Weights of a small GPT-style language model, trained from scratch on English Wikipedia.
Training: a variant of Adam for these matrices, 620M tokens, 6734 steps.
Each number is 128 + 32 x the weight over its row's rms, rounded and kept within 0 to 255. Layers, rows and columns count from 0. The size above them is the row's rms in percent of the matrix's.

# layer 8 MLP up, 1152x192, rms 0.161, rows 373-389, columns 0-191
size [ 89  69 100 103  89 111 128 105 108 109 105 105 112  99  97 101  97]
[[108 129 104  94  68 108 158 114 110  90 102  69  77 120 115 120 135 138 116 101 119  82  93  86 114 178 126 117 121 112 132  87 108  71  52 101 172 125 114  61  62  79 117 129 124 110 103 116 145 135  76 117 137 122 135 176  64  99 104 104  82 145 128 129 143 128  77  89 138 166 103 133  82 125 157 113 107 154 124 100 104 161 155 159 142 104  79  68 123 100  85 125  59 152 109 129  79 162 127 105  96 142 140 124 113 119 144 129  61 172 126  63 130  87 175 146 164 142 172 112 143 101 126 183 131  97 112 105 123  86 115 117 127 150 167 112 101  89 160 111 112 137 114 109 176 119 167 110 106 158 115 130  87  84 133 125 126 100 255 109 143  93 127 120 165 132 194 125  95 159 130 138 120 116 150  95 149  78 107 127 122 179 233 107 149 141 160 106 123  88 118 133]
 [ 70 171 126 117  93 103 130 136 100  88 125  76  95 112 134 137 133 116 131  94 140  87 111  73 169 158 115 112 140 113 145 100  51  83  96 131 139 144 126  80 102  98 100 129 144 120  86 120 137 119  62 122 130 105 120 156 104  24 124 111  55  93 133 134 153  91 107 129 157 132 116 110 116 127 127 118 110 125  94 146  81 121 134 144 141 141  70  70 108 128 120 123  67 127  95  86  97 164 124 118 120 137 147  66 114 122 141 126 118 112 141  72 139  71 141 152 155 122 143 135 129 102  96 140 119 134 115 131 128  77 159 123 126 148 137 105 126 110 147 116  99 151 121  58 162 137 167 102 121 110 119 140  64  74 119 134  85 103 255 150 147  65 138 108 115 122 135 121 117 156 136 123 131 113 147  85 111  74 100 140 118 134 255 143 146 151 177 104 117 101 125 159]
 [ 98 157 117 103  59  95 182  94  98  92 101 129 112 125 117 152 149 165 132  66 130 101  90 101 107 144 127 108 149 136 123  95 138 104  50 155 188 144 112  77  78  99 112 115 136 109 110  97 137 104  90  99 138 141 126 175  80 119 107 111  63 171 172 139 136  92 118 101 163 104 111 113  74 103 182  82 120 136 116 152  80 194 119 152 132 136 127  83  81 138  66 107  35 176  73 140 103 172 150 126 132 182 164  82 126 123 192 139  66 166 142  70 175 103 160 167 124 184 154 112 120 130 144 171 140 132 124 103 121 140 109 103 130 105 165 126  79 102 154 103  72 142  95 166 146 168 130 100 114 147 129 104  92 116 113 126  79  94 186 144 127 104 101 130 147 118 162 132 102 107 124 143  98  70 135  79 175  91  87 107 121 152 169 112 145 135 191 114 179 113 139 161]
 [111 121 134  76 106  67 153 121  94  68 117 135 158 125 105 132 146 147 137  66 118 102  78  81 143 155 140 129 160 139 125 106 137  89  68 145 178 145  79  60  91 133 100 112 119  95 130  92 128 129 100  96 119 129 136 203  88 102  94  98  81 172 170 128 120 113 135  89 152 107 135 118  70 114 167 100  74 134 118 102  80 185 105 143  97 138 126  85  66 133  80 117  44 173  89 135 104 163 150 116 114 215 141 103 128 102 171 103  87 176 134  44 181 117 161 162 130 153 168 111  93 152 147 203 142 130 139 104 136 119 100  95 121 133 144 134  87 120 157  87  89 155  99 134 137 172 134 108  86 145 117 124  97 128 117 109  96  83 182 148 129 111 119 122 137 113 140 135 122 150 124 142  99  77 128  62 197  97  92 109 129 165 180 121 149 121 182 122 184 104 116 159]
 [ 71 142 127  96  88 108 183 131 102  77 119 109 132 117 114 131 141 114 137 127 144 113  99  46 125 153 159 107 148 159 161  41  98  86  69 176 185 130  93  52 112  87 113 102 134 111 100 111 133 114 114  93 129 104 142 166  77  77 105  82  48  93 147 132 122 113  83 123 113 111 124 146  92 123 137 107  89 157 100 116  85 178 136 156 143 145  75  79 101 107 119 122  44 152  74 126  85 163 141 118 138 136 148 121 125 105 166 122  88 154 159  62 140  77 169 121 158 149 141 136 124 131 135 162 102 116 135 109 122 138 113  67 109 119 126  97  78  93 152 114 127 129 103 123 148 138 110  72 103 138 123 116  75 131 114 115 114  80 234 132 127 101 138 151 147 117 135 141 106 153 129 132 126  90 152  90 145 109  83  42 148 160 220  99 145 172 164 118 116 103 122 181]
 [ 75 140 115  89  95  85 171 118 121  71  82 159 166  99 154 138  96 134 155  93 129  97  50  70 116 133 126 128 148 119 171 103 127  87  58 156 158 128  85  36  89 121  91 115 123 134 149 123 143 133  92 136 112 112 186 188 107  91  67 103  84 130 151 118  72 151 108 105 140 112 156 115  82 144 136  91 126 192 121  91  85 119 121 132 133 110  47 114  60  96  85 161  56 146 119  90  65 136 128 117 137 184 130 104 131  97 170 109  78 149 115  78 168 111 169 165 138 103 116 156 111 132 109 179 158  96 105 123 119  94 142 107 108 119 169 130 113  97 161 126 116 134 113 148 150 162 111 126 103 119 109 114  85 154 127 141 135  69 185 158 132  66 148 129 134 105 154 164 125 132 134 136 119  87 118  95 158  52 110  99 141 149 207 137 125 167 159 106 161  75 121 150]
 [ 92 112 174 115 111  77 120 151  93  96 127  77  91 158 153  91 104 122 116 120  91 138 129  65 151  80  96 123 120 142 102 137  71  81 128 170 118 103  83 106 127 140  97  89  77  78  80 153 194 160 162 141 179  47 116 119  81 153 113  96 109 122 120 166 109  90  50 121 171  82 145 122 128 104 132 146 146 108 117  89 102 132 131  85 163 120 176 121 134 120 105  92  74 116 119  79  97 138 116  99 191 113 116 113 155  90 179 134 158 140 147 164 105  31 134  99  98 119 144 136 164  90 120 106 108 123 102 147 108  92 103 101 131  85 101 141 113  64 167 174  93 144 130 104 109 154 155 147  93  86 146 154  14 172 125 167 133 114 164 144 138  93 141 152 107 120  97 109 132 171 134 117 142 122 110  96 187 128 119  48 102 140 174 108 153 159 165 112 113 100 131 137]
 [ 55 166 142  95  63 112 188 128  72 108 125 141 136 135 149 123 106 152 133  82 147 104  62  91 128 158 147 147 156 146 159  97  80  74  89 122 158 110  92  76 109 140 138 109 117 143 102 139 144 144 104 113 131 109 108 174  78 124  87 121  86 110 166 120  98 108 139  93 153 110 114 158  82 127 150  86 102 127 112 169  92 150 130 135 117 122 111  88 130 129  39 124  70 154  95  99  85 178 138  86 118 178 153  55 150  78 148 112 109 156 134  68 168 122 174 142 108 110 107 136 104 128  90 162 142 146 107 143 120 122 108  49 130 102 112 161 118 110 153 103  67 132 106 120 130 161 129 123  95 186 128 131  84 114 129 145  97  52 202 168 134 126 162 135 137  81 142 129 112 144 122 168 140  79 102  69 148  80 126  82 131 152 204 116 165 148 217 101 143  94 136 163]
 [ 74 145 106 136  51 131 200 124 108  75  76 126 118  83 124  77 122 123 124  83 132  95  95  67 123 137 118 155 133 119 135 137  82  79  95 160 105 144  60   3  83 128 136 104 110 106  69 132 142 128  77 111 102  74 146 158  96 113  89 164  94 133 225 113 102  85  95 121 126 149  90 143  80 126 157 116  97 192  96 137  75 107 139 170  93 140  42 110 111 118 115  98  87 127  92 117 139 142 153 131 132 127 143  78  94 116 166  93  95 168 155  80 156 118 135 175 152 123 171 149 158 101 123 189 141 104  92 163 111 154 159 116 134  91 145 163 130 142 148 154 125 143 113 117 121 111 119 140 140 157 144  95  46 125 118 157 131 124 180 137 150 125 128 185 132 134 154 138 117 115 134 135 143  91 123  94 124 101 155 124 150 114 201 125 147 157 171  83 146 103 156 129]
 [116 179 144 103  85 122 151  99 126  68 119  98 108 144 118 128 147 122 126 141 131 105 121  42  85 147  98 176 111 135 122  75 132  80  90 104 142 109  80  49 113  85 112 110 181 114  91 135 155 112  62 100 186  55 125 191  98  96  99 110  92 161 169 111 115 121  90 131 178 161  90  78 113 125 139 137  94 171 106 122  97 154  92 156 161  84  57 110 117 120 132 129  74 101 108 114 156 134 157 107 107 131 140  85  81  98 146 128  74 126 192  72 139  97 130 110 137  74 121  84 115 139 138 146 169 128 143 122 115 105  76 140  94 203 167 118  64 128 164 113 136 155 116  82 154 137 113 150 138 147 145 151  61 175 136 133 131 112 195 111 144  90 130 171 162 130 150 122  74 154 139 152 131  92 127 108  97  85 118 108 114 140 210  93 126 155 155  95 103  83 135 143]
 [101 165 113  97  78 110 140 134  99  66 127 137 129 122 129 110 108 124 158  99 110  89  36  97 121 149 114 164 138 111 150  85 100  59  55 149 174 105  94  20  87  87  91 114 128 125 112 119 158 168 112 123 149  98 167 192  68  94 103 114  85 103 134 131  91 123  88 131 137 122 174 112  92 129 125 111 109 201  82 137  97 122 140 139 167 147  71  93 116  96 106 113  88 139 129 103  96 146 114 100 152 199 134 104  99 111 161 113  50 196 169  67 136 111 199 165 135 149 112 154 154 120 147 165 136  97 132 121 112 101 126 139 131 136 129 125 120  85 162 130 124 136 107 104 129 160 131 130  99 140 148 119  64 108 121 169  92  62 203 148 135  93 140 122 138  89 156 163 111 100 137 157 112 120 129  83 133  51 114  94 132 113 192 143 161 148 173 125 128 118 101 147]
 [ 77 146 131  61 126  98 131 121  86  73 119 138 124 106 124 137 107 127 151 132 161 126  78  73 124 119  94 121 125 116 160  62 125  83 110 205 160 156  58 100 102 136  82 116 143 103  61 118 187 134  78 140 124 118  98 136  65 141 101 116  78  86 184 153 154 110 127  84 153  98 134 111 111 124 154  70 138 151  94 145  64 146 120 159 103 128  70 100  86 127  73 122  50 146 109 121  92 147 116 157 110 193 139  49 126  96 184 110  81 135 100  70 170  82 123 116 121 136 169 134 122 161 102 181 185 136 129  99 113 159 129 131 132 127 114 145  86 124 103 138  90 141  98 175 161 138 125  88 108 124 116 140 133 120 121 118 106  47 195 115 143  97 127 142 156 133 143 107  83 101 129 157 146  95 111 107 126 118 119  98 143 195 208 124 125 116 171  90 129  77 120 156]
 [ 52 118 105 119  96 115 205 121 118  71 117 140  99 121 156 173 127 109 122 106 144  99  81  81 116 146 130 139 132  98 172  91 123  87  69 170 133 106  57  68  81 122 118 118  92  99  92 132 186 131 122 126 121  72 162 146 129 115  85 117  73 123 129 130 118 126 104  92 140 102 153 160 113 127 153 124  69 160  97 114  73 107 167 140 131 100  90  82  83 127  78 138  93 157 123  79  78 143 135  98 155 176 139 110 151  97 199 135  63 165 113 102 192  95 187 115 120 122 140 144 129 138  93 174 120  90 114 121 127  97  95  73 111  64 157 154 149  82 140 167 135 172 114 111 112 112  92 131 128 117 137 118  81 154 126 144 133  74 197 156 134 102 122 123 109 106 145 149  73 107 143 138 110  76 111  99 148  68 122  63 164 148 194 107 132 125 173  91 146  70 121 161]
 [ 69 170 105 104 115  90 127 119 115  50 134 123 127  76 138 100 131 142 112  63 139 106 109  20 155 110 100 109 114 142 126  71 111  76 139 188 119 159  99  72  88 130  85 117 170  76 137 138 150 113 100 115 155  94  88 165 119 122  96 141  68 146 152 135 139 104 108 129 145 134 111 127 117  59 165 128 142 113 122 131  85 137 110 195 113 147 104 129 112 122 109  87 101 175  55 180 133 147 137 144 151 114 131 146 154 119 133 165 162  93 167  81 160  94 174 101 146 104  93 126 106 110 134 166 157 125 142  97 110 118 140  95 160 147 111  71 129 101 125 119  72 169  88 138  92 137 145 111  97 103 119 183  64  97 111 171 120  82 195 165 131  88 117 122 148 126 118 108  81  93 130 162  99  64 172  70 159 104  84 125 130 108 209 112 177 133 140 135  94  65 144 138]
 [ 82 127 129 100  79  73 162 119  76  58 121 101 148 134  95 146 126 155 154 117 135 123  78  68 137 177 141 103 150 130 168  59 116  64  95 197 150 124 115  46  90 104  99 118 137  95 107 113 152 127  90  77 132 133 122 165  95 118 105 109  76 128 165 109 108 137 129 109 126 143 126 132  95 113 166  94 106 160  96 133  89 150 139 114 134 126 104  85  87 137 113 117  39 145  74 119  99 169 143  94  98 180 179 129 105 108 141 120  55 168 146  63 168  83 191 122 179 177 148  96 103 144 133 169  99 129 117 108 126 107 130 124 128  91 150  76  92  90 148  97 107 163 113 117 158 143 117  97  72 149 140 129 123 141 121 141 114  90 237 150 138  94 135 148 146 113 126 162  99 128 132 153 103 102 152  70 155  73 105  73 131 156 195 104 127 139 156 111 140 105 125 155]
 [ 86 164 120  94  77  80 180 115  89  78 108 110 116 128 108 162 146 146 127  73 129 105  69  84 121 140 124 112 165 116 128  93 107  85  90 167 181 134  94  46  93  98  96 111 149  94 120  94 172 113 108  80 137 124 124 180  82 120 105  94  64 155 180 143 137 119  94  85 164 104 121 121  64  96 157  92 145 166 112 127  79 187 109 139 146 157  97  81  83 140  87  99  39 172  99 129  73 158 129 132 145 218 135 110 108 106 178 125  71 183 130  64 167 107 176 146 134 157 151 109 106 135 125 154 156 124 122 112 128 154  94  93 128 115 140 116  85 116 153  97 122 140  98 145 158 153 138 103  97 150 125 128  91 143 111 120 101  89 183 134 134  78  96 143 133 121 182 140 104 128 124 146 112  86 143  94 146  88  77  99 111 172 173 110 136 137 190 116 154  90 127 163]
 [113 162 111  81  82 114 185 102  68  49 117 103 118  98 114 154 157 174 126 106 137 106 101  84 119 143 138  96 130 130 157  90 130  83  90 192 198 147  99  66  85 104 116 108 163 111 124  96 155 111  64  99 143 114 121 179  84 110  99  87  77 162 161 141 149 114 127 108 147 122 108 123  61  86 156 107 117 177 140  93  75 141 126 131 130 138 117  95  81 142  96 119  24 158  80 139 112 165 131 127 156 194 152 121 109 113 195 134 109 184 170  85 156 112 149 136 132 181 128 115  94 148 120 174 136 115 131  81 137 115 135  88 123 113 149 112  78  89 149  90 108 189  98 152 154 168 131  89  94 151 155 147  97 137 124 123  95  85 193 126 123  99 131 133 121 104 136 132  96 129 128 133 100 100 119 104 150  79  86  73 124 178 186 126 155 137 184 126 156  91 111 174]]